config.toml
num_attention_heads = 2
extras = ["capped logits"]
init = "uniform"
Each number is 500 + 40 x the weight over its row's rms, rounded and kept within 0 to 999. Layers, rows and columns count from 0. Numbers have three digits each. The size before them is the row's rms in percent of the matrix's.

# layer 8 MLP up, 192x128, rms 0.0796, rows 103-130, columns 96-127
110:519488478460431511539511547493505547507450490529489447562478533552594489481413544509475505551439
089:494511537507538470507487465488441489440533488586472458552532546482538482545541493478526528517480
099:522418520550453483443521487495545460535486484523457455494481538552510435522520471505485483544492
095:536498492513471435480428478449520573463449494441509549506506402486584542519469550571477537460473
108:489404512471507471471433502490480502513493502529540445494501460487491509532508483540505433533495
098:465497555463548565485529582534454441573492414498500520487515522512486562482516521514457451540508
103:435464515477433559515500493485413494457559463470563541579574473540503441506512536530485500501527
098:466425524474539575495476529483514543492475541502478565454474410510479474484409527482462572430506
098:526477598471483496503472513482472487480502524543487478403556432506530485476442535535548496512437
102:454516544527512571451517474547513470492430487441533524486557505506474452480508440564500455477524
092:492596455578541469504577431515440469564533520491512531501533525502467492444565486446548473442493
099:559569494552598419543524557450463445508479569535610474556477487515513506397528480572488486460457
094:522546522532504535535551404543423482528514520472500510485508551467536532508481543396512503475512
082:514513508456471484497458587503481533493505511524504480576510480428508516497521467487463444472524
096:515513582479464537484481504488448482477488473500510578554468472510531578462521561528459424475520
100:461515482448521481469453444501527522442502473451517560592475502507454441433505539520511464442445
100:395541460500490455457546504524479524516533507519504504564486484470452534497568437461534534589496
097:435555523404575541451464451476523436517493468493460532533463492512497508500500549512465443461457
096:493504491409528415519557482499463459572497479460495440524516531549583501403489462516534495493549
113:485505502434509489475466528541512456500551487544452527480500548524479476558526500471486471490468
101:498423464412502440560415525492491467516516480446473506409496535441590527484525457501517433522495
103:444534479513536500473536578533476555536516489480443438495465497527536477564533534506489474453505
092:495480509439420469464448501451484547410504546477596509454486429513534502503483490452464522477429
092:526449460554497528452560473485405423528497475530510514550499512513500495416540513417514525519513
103:453440449501512454462514549515527448426509449553534506608504570439474578474549486508485511510479
093:465458445503460473440516492552486509534557539476564494456539515501460541458518453423459478566454
117:532474493491421477463581501505488481470510414495447536458505509491566431494486473538508440490531
111:490450521545571466495494493520497498528557556466489440512487482546490550534534482516538560509434
# layer 8 MLP down (transposed), 192x128, rms 0.0627, rows 103-130, columns 96-127
109:485512481537482530549523524505507452452495483474569536475512507488505543456485520522520503452552
098:537524538526507509497519448614493438531489463476499540494550504581444535461545506511438525524535
086:482432451496512511503472539518473537472479473514557446525534548501554529487526531489507483532477
094:436527532464522550542524521515485569545486484512502470534537509478455485446506498514467483481559
103:494504533535468557509428486491518520517506505436449456535475435489531475470496441469499451437526
094:570517529524559450506488554486483516422483483478446576520454574468506465460502503491496496449505
099:512463470526492486482435432524488610551516529544442503504523482502516489399474484486523460502488
106:535495522497475441449481486543559451523488459537523466500559539494538529478548478519468514537525
096:431593403545485557520447535459487518468525484499585535534506451531452542469500542505499505512574
098:509532520509509494516523560461414474480499564494535436484494497537445558529559490437572494450500
106:512487543516540484518400437551493537537503475474475510524444515471513533464507495456509553552496
103:463534518509461516459514493492487420506525519520421544463585575512526537552453491429510501548602
103:501498505499523499589558522522495532568490517536561475510528482529532484579499475558402497532539
093:511453459503506516460519526531487517493444469432494478554570501569485520510490500478448580511517
093:488512496457437433531535495496554531579529477510467464465474543451478454499494551434543500554535
105:521414553510513484456478504530503481530486416467439505503480580546536480505442515492521554500577
108:494471545516457494444450522466446458469498541491442495485556504493488469458505457496529463482518
094:509505543542505516460441429473505494435475551447502558534410517521532480548519582464572548503517
098:452404582533495549499455483472489535546537496518569514500510497483528552528565510445498528502458
110:581438492515515427487440511548431533485520502441505500523465450519501499466578581450447473430486
100:470437528511480457526463463500547541563517504573633560496546402570465443466513474546531477549485
097:521488548501612589476452517424490504518514493491449539497494476518493510498538518509493534517448
108:505463613449500519557474465539475518503523539430373502517471516489519557453449503530508493435589
100:414515489468453503387550488439441478515435461527487524536580522470531523445494474477459550496478
094:449458472441451473537454510515571482465505504468525483445484530521503524556511478460508550506517
087:526520532487483455542486447497545512523503543465460525461565501540542489501501497503542544427442
104:490519586418473454483466417507505478447491505539514509567449529532503546459454525497497502508477
104:515462521540471561484409509550461581437540490485513501392523488548400501509437554555475433516448
# layer 8 MLP gate, 192x128, rms 0.0756, rows 104-130, columns 96-127
098:516569534496549455500537543527515537482542439526523397584441500492488460454579482512559536560507
098:475449486431551484490531466433468443402483506436511562449527577573547526490497470518451525440480
105:445541540509516510532453482499494510469494489553484532412527491443502526480498527506458518420455
106:493478558517519485528523540513434547580491556449544529452496503491503494505550498533535454490463
092:423466504551560578529525488517458547526467530532448523470486461509507474481496507523554516533609
098:496535507517497475554514499482521419509530441490501479475492533493541487568481529579545493530538
093:453551444539494455495495460489568510543470458543477466518552529484427500504590485527544540615565
096:465511534487475507424457501522453477462417490562520539479454485455591481530478518497512464570507
101:485531503461452465481479551551521462595470477530465514550487567531507487468490524486433491516496
103:438518515532488525473551476478490481533520535550509480524454481560456486520512476558461512519531
106:457465556505491523579491472489513479512505493472530494511527451454464605522554478517512485556476
100:500517496523425537425541515450528501428495472489528501463446484490462538525528503425549544517531
086:432463431541515545496514537520500517542515476510448496492475437531481533479474425517469507467475
092:503561493472513410498572517503564469470524537506511499460499579520464527465538523454457462562523
095:526428530568540491503488434469477563495506437467535524499432473493509549516466497513520490490501
107:407519436488476459561568519484564588553548485515491475433515434478463559447502503570505479515499
111:480492540491551542585506534548537556517473496433545500463520446536512457501414419516593512485480
091:532491496488505503449566553436565465561479510513531525533541576466461518486448467529493562542507
107:483432555525504483558509539506448572450440557478500499471481489535532535524543487398465556437509
098:482502525542513453492500517509491510600559479481532504506421458524548497494503455550543419481570
107:546504431463575518506476431505532431475494438479586567559548491511505497509476514521523512415531
095:536535570475526450478507415519519532556536613484464451463494485433545502464450466447555443517610
102:553533477556535510562447451425589501446523486484437526506390443453479446535459425549602465422522
101:437487554487541553522489534470462551503506533454489516460545471479548541489526482447584577509491
093:547513507524586519556408493493465490498435542577434479540509473483501436481559520569572455529439
107:538485490495562552510467512492517481478475498504496477511540572489559533526518533519479494385420
110:519514507466544531523552489514511499427546479417544519490477525557558465422536502538501529500518